Each number is 128 + 32 x the weight over its row's rms, rounded and kept within 0 to 255. Layers, rows and columns count from 0. Numbers have three digits each. The size before them is the row's rms in percent of the matrix's.

# layer 8 attention value, 896x896, rms 0.0191, rows 560-639, columns 0-55
092:163090108132232136169180095152148088107110161099221147091145178091147120144127098123124091162210144090133082104096150172158136088152106156123083133168140107145124126120
097:170123152137112058128152158163173054160120188146107132156115155125115124131124111175095124113189149109177094101117090105082122141124176137141122110111144116142149121112
090:067113089111140152090121120165155152168144138146153081135117128091078147124155150113161120142119137078162131127108158088173175163141125150136190136117146136130149160160
090:144156170109090086180087103152110106140128154124098069099103154115151119098113139084112115088205129163135146153154096184121147069125161076123060129093124131165166175151
092:181097106155147105177091079102110143043118146191107108131133094118160165191145111145121141124057152092097071154192198123146104104080170091114175164196123159101109180105
094:135154128115136130151174124136131102124142207037163094145142153135154106110119071116185181112110120130125088109174185151129142048148134110117183073105080059131112123150
091:172117110102098145134134078119152098161163139145124058107073128159177093162141100126118149074098158102153147149091106167122112111088085167081067173096136090151131156129
093:187081107157180159159184198155176105134115117190120104123128123091149134134055120163129089200136180086079139207176146137196138064194102180196183143088130219207128111164
093:080106158142086081171204187141089116131166100129160124124162154159153172135051165149121136143139159172117126152109120133098140127166108123144173050115092158057160194151
093:119114140127193112178158124154148157142118130193118099121062122136161118127171130185148091119154118106095141119123131069121136108108173166111135134105134090142180129133
095:148055125177149119064106146145164123109170136136124086144120129082133103164134131128185063117082134147156114094098105162131136187183079110115177152162136073131146116107
091:144116125130201129100106153133198163171174020153115112092141132087155065158122120135088060122079117116099162164171099084153113178116135090101183143200113141117128078178
090:142082109168138174047111095124090119133125147150141117115136125070123137090161114085178097153201220145179167175116132145154150073150113130111133107126125050066120086118
092:170112121096094097139149130124183190148155153117158153142190167129130181107125156141095107197131102152147108110168104112123098066130155153109125135087124111114115102114
094:100118107122072156092077125125115082073066155141142114120163094108112113130130138139109140162156136150130122128141105103124121141132120085092096102110127096139221156118
095:159112138126089130123157104075126084105125164086164090113120150087117124103146133185154128165150203113037151154120087143090139098123139111143151126136191082107134107144
091:121092123132126162125071033159096125067106139118143103119159064149120071149138176146175087093125159156166116159125135156143119059137147099175076140128107082099129182095
094:176100125164182116059131132136157114140137182146057099069123118121124139118167129107084052106147110154073080078133131121160130104116147135130165110137088128090119150186
101:119127102129120171081195158073119122125184125080140202019130138175123119068124135134119056121128144077096092151111134133085156112144167070182115094120130164142161097112
094:112109142047144095122109172102121090161206160148117141137157115155139123105105089149113178087104143171161114165106129085176137197119198125152169132144139171150113096101
094:098136152123194088174113087130115118115085111125150091062157160111136094225131146067153143088092162144124126087147083144159093106176143120017140146113176119099152096151
092:131135101103122152170082065109218180095162195152092147129157123172141104101147149173135134191095181124201123083149151117090136119124133113082145224104117147113100123130
093:101125067055093123133124154100167142121200108120135089124108129128130152126099126154087121187139122090139131159133131096094096142149114154116123104156063080104072116147
088:114086165193110170140127133167117171194143122152150175106088081139131170082147147146136108108114119177136124134116145110093154134151125185121117117126121133104118081086
091:109100142085134154114107137107137115139116131144120168147175141113166133097058109114092107039151139121137210116117125162108106101152110120158123141080124122111133069085
098:109113095122144128101163144116118145179111136110161081119127097139137120180093139104105119116124179123139145110080150102149129075104166172158133124079158132139155064135
095:153185128085180153139138117123129172096129112164103170131174094080140146111127104128122132051133097128096106144083076123096095119167168166077079128142151128129197139108
090:111145200126124101137133175142120127114150158103152128109151153122145151134110106151167155130089100120103137145151119132136092146173100134038091063163194126106137152160
090:146130137119116090107142119076181108141133164156115190170156078137126185105107072167092173169135122091139133166134064087131119085110152177214158128149150126116141128140
092:151218081108140157162094135159102139144114127083099134139148114141106187102147175135149125134142129150086139164157143081143100139132193107100171046143134116154182118154
097:161153110089096125086123112111125113143063142088154096154076193131099141086160071129131156117049097064157133202149100147126156075135112156165131156093105117118116097116
090:094152108096119162111116109082170077112144099145136156049109110102135161195088113101127123099112155117127105145112128145077142134118163084106056127102103108167130147077
095:070080127101114132166142109163209141082189196177131091170082180142118113111160194136130135178205154101136098085128186098175189097083098060116102210139154133195139182099
095:203111134142131158079145164121162134144122093064137090109164104114123097144118177108187100133176105138129087113147138102111080185076120152107132136092142143116073211183
092:078130136135131091149107163162167160151095106144081120132088143196065129164123216154116116168103113115083139077192110162160106076088108110154150132141080093183170104093
093:137144129087166136127142171162153143135080132118128168066119192143063107150129184144151109054100147118109150117084080128157073159116167115121113138108131168102158102110
092:177104133137155115142159145153126122143156151150137121188120100157124168138168167084126083135112142178089088048107142106095094119121115079118066132109107217140147103136
094:156088081149145151164121152195180128126209186100208123085122190096136129156096214153133089103110152064070106109114157153169092152108095138120121123072171145126133072106
094:147108088149100145088179130071123123121159090180112086106126069124111142177130146103138130150132144140131150139166167102155030154096151075074123100147144200076141092136
091:086080100142098104145154126184113078121114146131093098117146086099130144076095121145122130055181111161108148125113119139104143115099091149151115164146152132070170141166
091:136084119146082090091218060170130133148105189159156202131093093120125142199134087098090164097162156216132110145124100078163156130121108134182219108174101085084123098104
092:086128090062140066127151157125188094138102065154093095121144113136136115111100143134135126111154093160139161088106136168097165126135105087164135145172123156163144093106
095:161132108100121100032114114131110193120179158212104042198091122147176120116168104123089133151155158119098168089080126137071154121103096085162136113142133134174157129130
097:116101095125110116089158113078124112168148105120123126142103098205057136135141131168137145130133166148167132165145117157105123180124078178171138116073123118116086150046
093:081118119061107132151130102115131079129129090125178110133158202160091162109116073124154174132217159103104078145045177130171165152161094065185130081082137132100042112156
092:140121181218140096120156119112137159127174145093154134140113096130102156109079138094057095148125073127156093075124069106085126153097125088099109118138123094121133162152
095:168109120099197095097109180101132096138135155084092132139122091113170040092153183111169097115161141114153142183084102068121111147128081164113083091152077178145110107111
095:167105173155130101104116098077128116145111159085150115090104115096136100137139157166127141133144094093120071133069124080126072195133109117116141067139137128177167098092
095:133115092166153109083108140115154106122130148120147197140143084164196145154204215098121109079058129128176152121187122155165152111164145185150153153169178128183160135149
090:170093140095079123140101112136147166075181099084132133076104122195121172107157102119158087084142108118201089155168051178144147174096106177115097166115047104146121070142
093:121185134185137102127106101104105191124169117098147138162132075100121129095144118120094144156065121132119171135136149153132139154144169134082137111178091123116153133117
094:095074106133128164112098163131156137091109164152159146120136163147131112135088121125088145114118085138073162088220099128146106146158111083128147141157138160174113113125
093:185181139138141136133128170108076162097148150115132090107132126086173144096169202175115084127129094112146098170118112115120108112140110073173160120160133113149090065142
088:134083105157098090087082134118063150086067155217146103139132109091098158117148143113077161131168127168106116126138135110092125096197122122167123138102157135103140169092
099:087142126095096138115153055076125096087107161133136127107098129113095120108089071149126174189181169084154122111126104150108129109168148112146139149136171125119134145161
092:164113111118094233120160121157109088129151155084166133141093129113134097100110096103151089165148086083065143111089118069140178078172160085128126145164187115168052093113
092:124100076187153071129124142146150164125108177091130115127129127109177081139132110168114169142153125147065077153099144130064115095118094132109103158140106091135060149128
098:062117123145126093156152179255143135160186109215135113062064080134170140104134184124159095116101135113148123180142140145123115191137087136070173104112125120087157134137
091:143172102171193096132147088079161164128112112127153155081185138168124162153097098116145133085145144123176149113135116116102137141120162140062089189189125236146120120130
094:111136149111139169121225137097069076115158148141122144102120143101122118132096171110129098179091111167103122132109191146122170118139090133156136099090152168151071159125
097:163123129103106089093124094135130109064060116178161128150124122109117054061144140129118093108147102111118127109147113134080100144111174113140133115107184105146111129133
096:175100084134135098123122104102131079039122154162178105119141181132134193159211181115149137131156123104083122129111127071099159118144175160102148114123082090149090178062
095:153145081090186113170192120136124153108153061062150102149104143123094225145115127149134116127159146149127111088121158165140114081119136142127103058116063165106091114161
097:149138139105113121115108134137079103119077104093097104084138159157125129104123101120170065156134120159112110153144161098110170125136146150105138118165104121185154114165
090:117108153099142163108093140160094088149105137164154114105159159113127120070125113096091123130185102097180134100151145123110112153163097144103054095140217097127138130114
094:137124107107116155171094147149071161161213140134138178182099118109119127096096163113119052108151175161125154092112144123103114128066082099157056129139124126048090132086
090:213151123189136131083145155115156150109114149106094183132118128131103140107104145123177147146178064152174093104126126124106197144139115163118107151123121169111113127181
095:158080132080170155138101150097101124056171150133178143149173160108142128117125113098153137171119123105174134098150112115166144138166136131176094103164175183178152131104
089:104110042109131108143133141120061133085128128153167071078099074083155167164133072104072167163125156126106128172091149091128166096109160135160098103104142054160145140114
095:098080122123108114201211143087173094124094174093152182121116062132124184080109151093141094169160139089121150169129083082116107120127188135122162139129134163204162111118
094:124150167070149134187156124142071075063172099129086099157145085151134172129124117124154118135090163149103165114188098113153111158137125150096139125154120105148122073165
092:138094148134108131155100099080068087153144182172178147102136165138104106133139081126084176162119103137132082103141170085116101066128117116121132143127140133129143184117
090:137118089142141071150108153140077125114116121063092126154106123148131105074108110157171133145154077105159119149194094134115118112140118089105138121096144184080078216161
091:125076137134142141134177083117192141170093096146054124113124116093048164153130146142104113145097147161055143134114083113087125131108158132177073078149124113101167144099
093:095141181094106086071190088157084122116163145080157145113142138118141125132145144147146079141161146148154185164111106173109117104145134089135147097194105110128116083097
091:136135127114142130043135164086109166087127089127125160111136153122147124090124160102098082095138117098091126119188079163163105143171163137127120197114097168127060136139
092:095092120114108118140112118153151136193162160111129123123073144137170125124104091108101131082132144147133110101111125171097082140126111118142134081169076101097124111202
093:173174115086134112110076100145104121127121144185094123147172171134126173106130180072156128156099140097123175129115101147152106101130178183070152174138172137181134163166
090:140122152128179114073091079108102128097198113159162070105084146101176174116164155095131137188111143082079136094116138135161078209103073168085151099116099141148144125109
092:156198106093172121181131078093108087084166114136175172121146149113091131100156114123085147110173071142128157113136108086094138129155131113076134140117118104174125137066
# layer 8 attention output (transposed), 896x896, rms 0.0237, rows 560-639, columns 0-55
092:235161084105075091103155115129131156050034147168142111121085158059093112162132162163164165142130141090112125071117153113155127159058178112064142102084114133142165106098
097:167123168123120081131139143130097186128142102091120097188180155142126156132070191209226117112183088178106112114121082165132141131072147083205152128147141115131126184076
091:111115144115137167107195100179099086126164092132103125132105144099075193127127116057068146103099159107162152090143158112117143097148149123101109132143125170114113097164
092:138097103128131100102120113160159163171111133165127102165138136106117180142101106150088114098098082157162074135135130099067149153150119126084080146118110136147119155123
093:117180163096084073142067126137129140097136130099118179087066146176151102109115159128054130133058124153140141096131082138148178156140111180073132112101178132101116165091
092:152101136078153120120096151168165143078115121056027121161107138099111166093071163125116085136156130154067078174121099106189123117082129145081126089124138122151099146088
091:059140153173131120110126133127113118213124110146113125121097165092154121166143202104139235143139128097102166162126152153142119133056072088139088157084156142126146196153
094:153104176164123170149128129188183105078137150176153132101109154139162128108102148151151142107162134128122143155107120116106131126139134144150145154111173112113106121130
092:090170099126110155156153135102130147166111060125126084109158102080094137110100188176084142110120086113096128101233117140137102135133084117102147154119102097127077117074
093:124141179150085088185119136089130178059112084149086134031080099119113145131141108108141135206172120159086145188142099054096135146110097186139136134136164119126104130165
097:176152121141137155086093102128160120080184152186090169218079142127145119092146159120142188133056122102143139158124149108130162147076159145116137141170113109163114127147
090:174098156117133129087090152181169087119134090143092111112141124108135141116085132070142165154133154132156090129148089123152130104135157169065130169171171093166166085161
092:099125094134169187118098139082141136111132174152112160183143123061145188111056154127124173109083157139204146125106086137140206150154112114148083124127114121165169084080
091:129105124105164154129146118136138187094151092111168158133142118117058186125160087120116130153156133149107104146131138127169081098109132138127164184120128099092170103165
095:140127138148087132077133135145142161078115075125166108074118151149123070155161086149156097134111144164129130088134073105119130111106186121076107155071119108091130192119
095:132085137131161129130154172157149103092165076115130134170116173164173146126064083135173163133136152077162074143170175191077152152121136155152180173158111096123151114144
092:116134168136139099108147128125135141098110129108127156101117155139069088136102138137099048121139134170125109181152161108170128116095111112106071077147146086170123147131
096:137097119124155126079149111118077120153111144196139156125091123119140138106140084149124170109107136172111132114151122158120106118126140114115157152111111101110195099204
100:187184128057073072123119174132151117082191159156117147105126116098090099088098149131170142155101105138081114130141079138047107118148136116114157050131125150113157109158
094:122120079142097096071126187136142116127092113120089115116097101126104131085137099137095148173168136147117147121120173151105146157130106141147124131158094171073121104161
091:126156136050128107173068139151129151126122173147055139070107076150178137107130164096134158122135165150148104109075115073135161111135125163093149088186120121205110157150
092:125153131035172118107125140154140122145130124166092099053112120144075119141173151163148131070104164099212123170111156133140155124103153108152191065085159105159103125092
094:139114139065127080076164188051151094052124149095121135120126057122105124097150159140112127090172155146104152112088114116085129144170119120122087160164108162080126117144
090:162097120195134114146116135179137135135086076157068128143159084116175122172135096123100167142119123125124088089123159086185104144129090117133110096168119157100167096142
095:165051108116118145120122088154138086146100116144094079152110154137101118186068158137116153122142142112132216117127109136104130203122138217110051108145150129175100163143
096:080066130084126094159120208110167102115136111119104148117119132145125074169153113110100140113177143100149119158143098149067168116176144117115115082098074138141103098143
093:114112182078134098139109164145153095130080113126128120115168156187227135132080151121168072146135114148088147109130126161175159142126129143083131148096166080206111086130
092:116186127127142052120165118140102213117137132137090138083154103145135139084100153155159126127077157124148057159108143188130142117139077127111057112165150108179081194130
091:107067139103170118130193111123157127162138122123124038109155048166144141113064164091158106155112100122126120109100155136062114076067158139168135142123122066174065122167
094:089113082153139129110153153141121103177099165162171094069073133110127201140213159144156130131159152129085181157152195144151196065168159144111141121176151093167146152129
098:169091153189099102096134108101151120106179119072115139117123132151178126076140137098081177125093086142097112147125134118160110079136182119124134177117146118136099044119
091:160128131160104178142116092138181131134135143146151091105099112152166174115100181147117113200136179138096114158152102120083135144189147109078146118110142100109182124045
095:141126116153121119149152146129112142089140118125170132175156109192135063141040089126171144100157153154178145099173106116160134146111106126137171142157141125151116112119
094:114113111101163164131163157139172117137118101162153141124129062064128141093113183078142151093187163137117130143126104092170109123213179153145141117182113111146123119169
090:095130125154126139094092100169095105163094102139122131123093106174097175064092139156121106133190149098089124192145148119181129166165162169125115155138131096164156105075
094:161136116088129126117135111193183180122113136117121139162120149168090112132208138160167140120154103122083145133098131164101091107120111142130121062211102122114119137153
093:136094117139159117085193126110152105151167152113064103115140131202126066141143111097128095129139127174108159124114139135120114133171151100144179136132099108134143138108
095:095066212116117193110096158154167120146067206118121152130063162079170182126212099132160119134133125081112152134111173147140087126122080111145142117157171123115178108108
092:157104167132065103112125089150163140110185063185143130124121155091127096110123048100080146121101160107126139118090114168080128152141107138117143165159162167100146108114
094:110122057126135160176156112109156086101112123127147124155172025158104117084127173149152116173075081179151091122184129202186124147161129154087136150139130112158142109132
093:104072179186153160119138161103184125094152159149117121122120118176068129169150118155078081117089114150139127132122073109200114106109110071178158119134143123119105102138
094:118142082137062087166125153158137103087139126160085138106166136137182112100154104146139111163146151153079149144144151128114032123125141156081165158124129095147132121172
096:139134170098113167112164137107126156161185133166087130150095083188121065120152163090170080111069087129116137101128140116097100102099096157160111107138112145114105084095
096:106090050148142142167129116105170158072175145116099162164180160185076103140161132145137157152166103111132159123127110156128156145170149151142167141144113185099127072139
093:180096140173101124124107127154148093095115123167098161141124120181054082093070152086086147148143073122152153102073138109161085119135167030100126149136066169110116107096
092:096130095113179117104136096147180134133146123099089093169107097107190157187185112135099142127119113153196098096103144115098139193153146122192218133174104139161123129143
094:137107116177110110076172175120085130147100079157113074146152186126125120072095124149187108129164102090108092150136137072103105088062090163136110125120169107054140141170
097:135117149130173135072163142114138106193165172122153164056162088139216051126172132140171081142139106079151115102097131144106124096112131127121176103157118132166099124070
097:113145102194144110155118164098108130095190154134119102173144183107087095138119175160139147123074132121059158120132135143162123130122173174119099185105168134128130125125
093:113135102135130115131162076152182114124145171127143145127143151115134165178102149116136158131142169102067115187095112165120136096205160145139135129154087198146119126041
094:142144125109122155151149136156072175093134133112112169133161176096074128163179092075149140128120162040155143148136030155083141122099073104128173100099140143129159073168
097:113138100120135145130118142151163143124191191168105178083135050143077114118134157079070108194095103155123139084150130161101107069138137131136161126071156186109164154162
091:152118174129132119101128095073026132058126129163144123158116142106110138129112119107137105095136151060082117151164119068092068066158097101105122134110153116154123134133
088:159120102093185134102198165149100151132192121120115189149136082143106144092161106200069133112083156150122125129134081142124176115133102185121155077143112088105172093128
099:149103093177144101156167056092131145093131163209147147062140143131163187172160122166121149179130162089157130071121124108074094065077167134180153113106131145140192147114
093:090117065101112154085136109244131107059112102148160117157099165084171105121167131132129144119125131100100114125155094108125096056079166195056108127141195173149089109161
091:118094128170155133127125199156102092115071138101116175058113114131182128115145130163117125141165147150109094146154175122132129142135096145176119169138037123211140147120
096:148132087148111140108111122201180105126140137095126097063046146149108106123160119168095131166114131092094074205129109115104169149140160078099133124095088121030148104127
091:101164146106117159178088113118107180100138078156084137133081139155091133182150109069179100116169152125093144184081117123150145065096109116123179131134092229145175160155
093:124149156101133082173174168082108162140146106165104175112119157134140122212108153185132131075117101079140101139112105159131120129075122070187222126104083137133149121111
096:130191138123126153111138104114175053171121183169136124126150125092144174068069099123126094116104072113140060095119127100141163169107065079096147109139152129142114093110
094:117134159167124106108165095122162122091123136119140177150107178124141120154144137091153111176115150172134151119140177126164134129114168085025204171159212133173113146149
094:130167138131100073182078130106151163112112139134131107107182110136088093197119144133108108159097096180049118110063146119109131123181168144127138101112117141115142158159
093:177202138121134176148228150148167107084155173142134036147097136143086114142145156138126093116085123102140096179169114156132132130170145128071117176117199115087173097211
090:076102168149160096148143195132137136146142158120176123174153106177145093057175100093162096099140160142108097204104090092080149116088135104105085096110142109195163144169
095:074109083147137165136112099108122109127131088153163141173153117089120108092168160111126073151125109117112118170148124079189165180087131087120114122116130141096133128166
091:110101086131111123084076094156123103118157169122132104155135103125187129124060175123135111120105134080130143117112142158096147085189131154139118123158142124126113141056
095:111125108146101096082107148118149100086125142098136115160134120119130159128093107127115133160105085078113127119094113078150140123173186133099113136150120111140110081082
091:094062160118113075173151159191132165132145089170137161133127159087133092124173166113068098131146083143109177138106091131156160119124135160103081106079070126127081108098
096:159170181129054111124187161102175142174126068118104062126085160182101109083106129091125184134113096118109163143113115097117145047188127094118218143169191166157180195135
093:169129145155155063125192130112162134117081129132116121085136147117162148128180114106151054138166091157100150161099127156127114141126127157129133148141115088122147094149
091:152100076113058080135102117141088102144141157190125157153134162149068174111161147097136157154130102208168127120082177092179068131124129163124191136110125129088132170133
089:096162152148120128162132171113116077073077113132116110074089100133214135158130086193150183110166140157138191116080096171186141081145114121143107124117128153112075122078
092:152097187162069086015142113112164144146084126129148098142117173103128213143070142152140057093063094189102079095150099115113123101100156129171103091096153158092138129153
095:142135162117130162107148190185145080106133110084144129124159134119096096153106136147099130126142156057178133094201159144138127117157165155120154166122129175114145141115
091:172146163133090134139046122095135132113175114133173206089144089161159079072116101147148103140113127186099138112119143148176124142128154148114083174097128106218100141165
095:097110147091051094124072074118139191135123141088110169113112111135106184175124143074103162067091121160100141182112154112135135158121140118128182073120146154091122129133
093:178170122103106087150123111111107097122155133198038105156126157086141110083121119149158085152090097133142100151126086177133110104154156150093084097137121130135152146153
090:101115125161098076065137092105138113128161099115136113103119153130157140128101104089107129177112162120156140110100125120094102103101130194131168106127107127182160141138
092:103173127061165168093135094135153159189183115171120146158076117068127115120116186088145074120092164139151097192157188128178125067156115131116144143147144147103133137059
# layer 8 attention query, 896x896, rms 0.0191, rows 640-681, columns 0-55
076:157141149094107120084074174130064141182066159112149124103135138070142121135136109184111119117111138160132126108192165099182141103124091133089162081114097126140148102157
072:186129154153101154129178113109157133153076114123094113155134139138098140131137080131166157112130147126123154133171138086116112113103131142119114130094151132117140087088
070:154100146115130181054131120124097161140125124144094139166129108107146127123172083117153171100149106111184155116087138108112059127171103094113078071170087126100119100164
074:169160116129126167147159140118106136204139172109133123115143171101116069146109051179105141122141167156161124176166179148129059137110103145073144092128151168126148095109
068:191133153147110055164142140168130095129148116066070130109151133112140148071139140057144129183105162125132148158166126075125162228188153154172157082154138099146123180111
076:211129083164110133137147156153142148157117116172193134134201159114137122159152108166130147151095103114106132165165115115138069178125163105054097106098099128123119104094
074:090140119111143098077140069159134136104085120142087121119161085111116119144126170075091156116128193152183098100085119113076150145061147120135127125129165120147146160115
069:114155124135158113094157119139147089121131157158129093133148111213062097151089097153086184104158094111158127090139150054117120121137130176182166071107164123114189188102
069:113114178134145111107132108114153088177117173107175143113139186147143131089091158159133080143045156140127189126220125179125144167149131057136142162098161144121117163096
068:118155123123138115098135172144099085147139139162121130102135169072197196105055103131154147176140176158148147081139109114104137145116134090164111166144126120077082125089
072:108140202119155083087138100134133132131078119094129154165098155110089140134119188116156157147165133111104167146208113181158122080092077117136211162183179154115131153145
071:130095156141135175128147138142162157130094137097119119121072142122166080115145128075161175050119132113109141098179047105128179153126153109154078151110069136112115153177
074:161156075062160148193129160091099111137102134175122144143153139127093122158108147110105068160139130151102127079100099120126081118167090103123151115131112134129113118175
077:112143146138087179134112115178139142149127110187113121172151129158119141119120041099085071129115120154088093080117136128103149122100090140138090148072092140148104022133
076:108143097122094120100175094102106141087125151084150049124133125087150120110118177170154134142090135162132151128123127120141145133135126188110139090121147168161186153136
079:133112128144165159110138147111159095125200148132169145195042105128137060130120139143137115160149126088157143117078110122115092185120073116000129136154112107084170163113
082:127120113092147164130175167139168099181175131171116130168114141106150136117132078111113114143129175207116090135142108110086123150129136103156143109118108160105122113101
081:148158127160122171172091117106098067151133092168130114128154137100128143094135137135061145170098135180181166105141078122133177133172156115153114107078159106149159069146
075:172145115128137091106128157101166149060147097170145118140127083135106157149156141153117174128135068137136144150088161188125147148154127177092127138151091093151184162154
078:078151164076120104142117170161156127093110109094078093118097122106113148165162090097091121122140077143110058124078118109114089156105138082183118128142140111150113102151
076:188159107159165176104100157074151174144103135104157121141171154151186175157137078206133097172126175090095141144149103118164114152132159132103078102121143167093149061097
083:109198170149133108124079086146106179151051120217082120125120159117161158176141060143144161140136146058076089086137181083153118144152155117156104113126091186147121117151
082:112107153071113089114080171175153080194102149083087190151121134176096134155141141134140122118126109165111089162124101119100117164121104056150117161086171149079044094127
085:110150129100079100112092139106164135079126158084186160160115158193142122130081196192188100144124160099111080161106141147145150144121116101108144108091131127054181131123
087:171116091132156122142146138147140144098170142120138119105124049117119082110107169118087120119146090148137186152106113135121084106103135120113154097144144099180109172143
082:054145103122120111107175164218046114148137162179114068117111142077089113079134177143173104075077105118134150148167189128154140108118147094171188158113097161147170165155
082:138132157098158130132081095105160073114139100115126149128084207147162118094132094146134105125130135146105090122143114065148142120113113151154146116101105128134139142110
087:154099126092074045096120114106096125148131129146148073123125162134156154146162186124134143166103098110186149128140152093063223137161143130094095080134109160085162144105
089:100122132143119079073139151122131103158086130110155141085089111119141080106076179112150180163158080125077065146120153112124135107170122124131100102143126140175165117160
094:165174066138184131168139104159159109118168093122067142124149103151121144142126154148134071083141117174166153091092079144098100126131122146148125145157134092125109110176
101:161210160129157121103155146100192162171130096117079106126107105204150099130108104097111149148145152087104103102110078118147131122112082176135119106146101170121094084133
110:097113149146075079079205140151134159106084113144103218068185118128166056104120152130194185123128155098134125075126101089107085157069144169172112121169123139107096089154
117:162096114144108134138155151098128107152153161061098112125111075119128130149115170154145147095134134082144161096106172104088127114119157077099119093130102194108153107151
119:147172147129156076196132081156105062154133167127156114142156114085176153121125156084151185120096177079102051099116158119135112146082138176104146127159100152112146085178
117:155075179171120109115117020147128153104140110148084164175104180180172116154115158141052137147130087081148161114171130105146150179181115152171120167148167127091156133078
116:105136044119100158108121137142087109107088136174106101125088145075132197113091090107107068131097096137130181134103090143186165127105114146138130167119157132133127077149
118:070108145150101125150156116091130162118121170089110170169147194153152098129121103163183103155119202151133152144075123070137121114123130116088145122073112099142192131125
117:099133151128102133188078128124104087167103190073080114164174115086154112149126122131095112104089070153162121092137132143142159154130129118158125072115170094127174123122
125:100155156126140144107112092166138153064136126086046071131175085119092155120079132171084113123119121164049079107102148130063089105145044139153147143143109154151108179110
122:167111080106101112187153136095115145108063160102171136073103115134107122102156129150144086107124110129120124140062104166102150113136147108110117057170085122131174171135
123:139132196126094089151149147174127140126110112135115093145149044154203155151101114123126132137086095106111150090137155055166093135143158118173095141180033130114099080204
122:172139103137112086072168137129102122172121157114149093128122153134101130156168035092108067134124159119101139103164098131175127125094155129105125077134107113125141155096
# layer 8 attention key, 896x896, rms 0.0191, rows 640-681, columns 0-55
073:158135126164079097143151116098137141125156100085155186079095100134161163091077183138133054112073130071131120127133125151095148172147129172169140146139097113105134155177
068:184187120130083124096097137091132138173123130104191162083080167124107131100059151133080128124109125090131078135130143130105131170091130114172064116185151090129150174098
066:148145138130189194179149104122149100046103077212150078167122123124152149130157146148128136143150137136142132162123125096141132085100151060141127125127135096036145090120
072:175148212159089089114102134089135131116176087150133174128218132191147163101097172163109129108134123142053152125159134137078186156090108109091062130141145111058130147156
068:127083098132152145164188171169143156127192126194171048097107171098146108188118157150118091101103137130103108143125072123093139147097106176108104202107130098164139090127
075:095116148133131126103129105109150103113149108116098100094149124155171169140145200125086112098112110101115120172116192149164183132145192143125081085170088135134155147161
070:169111063105136154176162091128147189140153141138166146134119113146115117121168141043135122143149117111172151111183081124183145152111146177137187130128193154132111111137
071:126101094098128095083165153164140084155164116111089131069128108155118118148126131069172091201182138127159134123216147176139146179133185118112147119066149112149080161176
072:131161173112130135114076136129100125117105122133135128124116139126121122142122123174145142172134072112114106139117152139142178107165109129123063102138103181099142108141
068:098075128114120112112105138138102097145197171190096097112120130177163144179123092213166113182084094162127142186139116081169149114128175122120104085149110091165161164119
069:108163117096140167117106117150114100107139095159166097148051112157095048193165112150045132072135138154163137100058179133166194079095151124134151152148149131154155151160
068:207115136169063090161167114149034114132119107147064144113109186165184186168076119170098104162141070142121131146169106111146157160073109154159085190108100149155141128129
074:117168127120140159104119187136219189094118135149085158159116094099095132063134048082151125170131160130160118110160124076075095120171132144106105188118116142073090097099
071:064128075102127089097068142135109122111142115126149116121182100122126163091178108134094153069191158091145129145114132158079154160130086118107117112121135107114082195109
074:078138113141150169137115086166125098158195142160181081123122126111186116117064090188104134114109084115143161077165162131114135076089072125076179111147140140079126108104
087:154085174133154133131074148094137108111070141135116151109112174106098183080104209072162140137115182092116101087215107128159069149149130109171072133113187184122101140164
076:131123142084162094107114103120088123107131104112099149118186112108182093122106112105098175100137141159162113117085130176120080136174132156057068098146134101128086096134
081:134141123114130134119078153116107179186116134100121121145099120121094076162150113121119121080110108133118136147112141112111098126081193105140135102155143154141151113097
070:112096218149089126165121109114180104167094181161176181060137122121124133137158114132119150134093143130107152138219096076150166119138084127191105144127116209148137128117
074:185130052187159123105178142111131145152135080118145104126186168084115059120127148065115168190133139076165125084146132098099079159091206120098186109067164175097117179082
079:162139122084113115076179130125172123134194125052115128107145073054157091139120189160081129108078127118146104126166175147066184120166087126080193066081089117099093118106
085:128090086137148081124116128109109116121143131094144135102147127098077125090152138168116090068147137156131081117155153163097174157121137113127104122118107138101061105077
077:136167140142089148158145135125128124159095139149169057116125110157183131157102076106085112152179166113195162135146151086120076125149129162090198160142139111131141160104
080:126098145157137165142197149122191087142137150193176073103084119176149138080162114131140115125147159101145148086174096145092067088165080106109078106122099185113160155181
083:101147128141117086134125137197151097093121106154118125126118148165101132153116193087146120210056093131084127105134063158132179181096123137166087210157152177140180156115
082:151124106161059142127151177072123114095168120132087210116141113176178123172142075149048153119075082143130126170061105087075108073132137096139136111078106142146167114120
079:098158119129115157122094126182106165082135107138191125153157142119143121202133114127122125128110124164157140111155104080096120057100090090118047081086115155176133155179
087:094145131094106171149131107141111171147117139114102190145129087177142120054090105164120187102148118107155114139035133154080164147098126117149177116135141113162091107127
089:102097173050158125118146107095137086180136136132125128129153146130163118085163103127101173205142115146185136119128145129106138127102075156151151105113143108149075123110
098:148058065120124144095122146076112092186127137165145113143155100077150146176120097131120113196138132112174102115153072107120128086134127139152133169118165145144096146093
095:080178159125132168106121108142176123140130103031152147154139180160168130216132090135129150128117098107161050106168140108148073093170110110091114157065082147135120115077
104:106132129166094151159139140093140133102130119167207072146152121098096124118164150147139144066118152084097172118088111074139140131133105136151140159161078102132100107136
102:132088153141136143148065115083061130160128099172089129174189080163124156162116125136109074094104123150115164160080125115156078121137105127049142150127063098101114088126
111:102096179148100115156090115132137180085118131100123114171132110167096082067169131120185112091133167096154102109086153127071043142144110112136145117114116170135117087144
115:122132062139152097160122141113129162168129165137107133199171102133101087168092151135139205185108077138170133141102060130141193175096149165106079169083112063120130113155
116:118076091200139188153113174138127126166152144078136085077095072149154091108141088163120087139136157140081157128165100137223113183118142086093112118060169129085177144125
117:134111178136094142167117111174143164192113134087104120164082125110112135130076089117113065190121220166126156131054150115152059113102102155153155135103207095147201119111
118:085156151134086098147126146127081161111105088084125154141150092135107091152136197156128153176148109104104124107174181131092106110142095115154178150141133140167234175159
122:151174131147095143141169106140095079091087080113170120136147117112069163111187139135131105122165095128116101131086161149099160156068110135115154149155104138122133132103
122:128152117201123094113158055166114103075134141165118182173124084079127204112142135135118137132168137107156169151114093171125069118098066141172146118127125145129137158154
122:091127108073141128093188114154112134169086126075070104141123115112153107202115088133132121142126076129058160084094153085124111155089132122159139101153113141090151153140
118:132162152095110139128152122093063123105104162137117075072128109154089131070143091191109078125141129153144148127148110124104090147145130081142104112110111151098128141163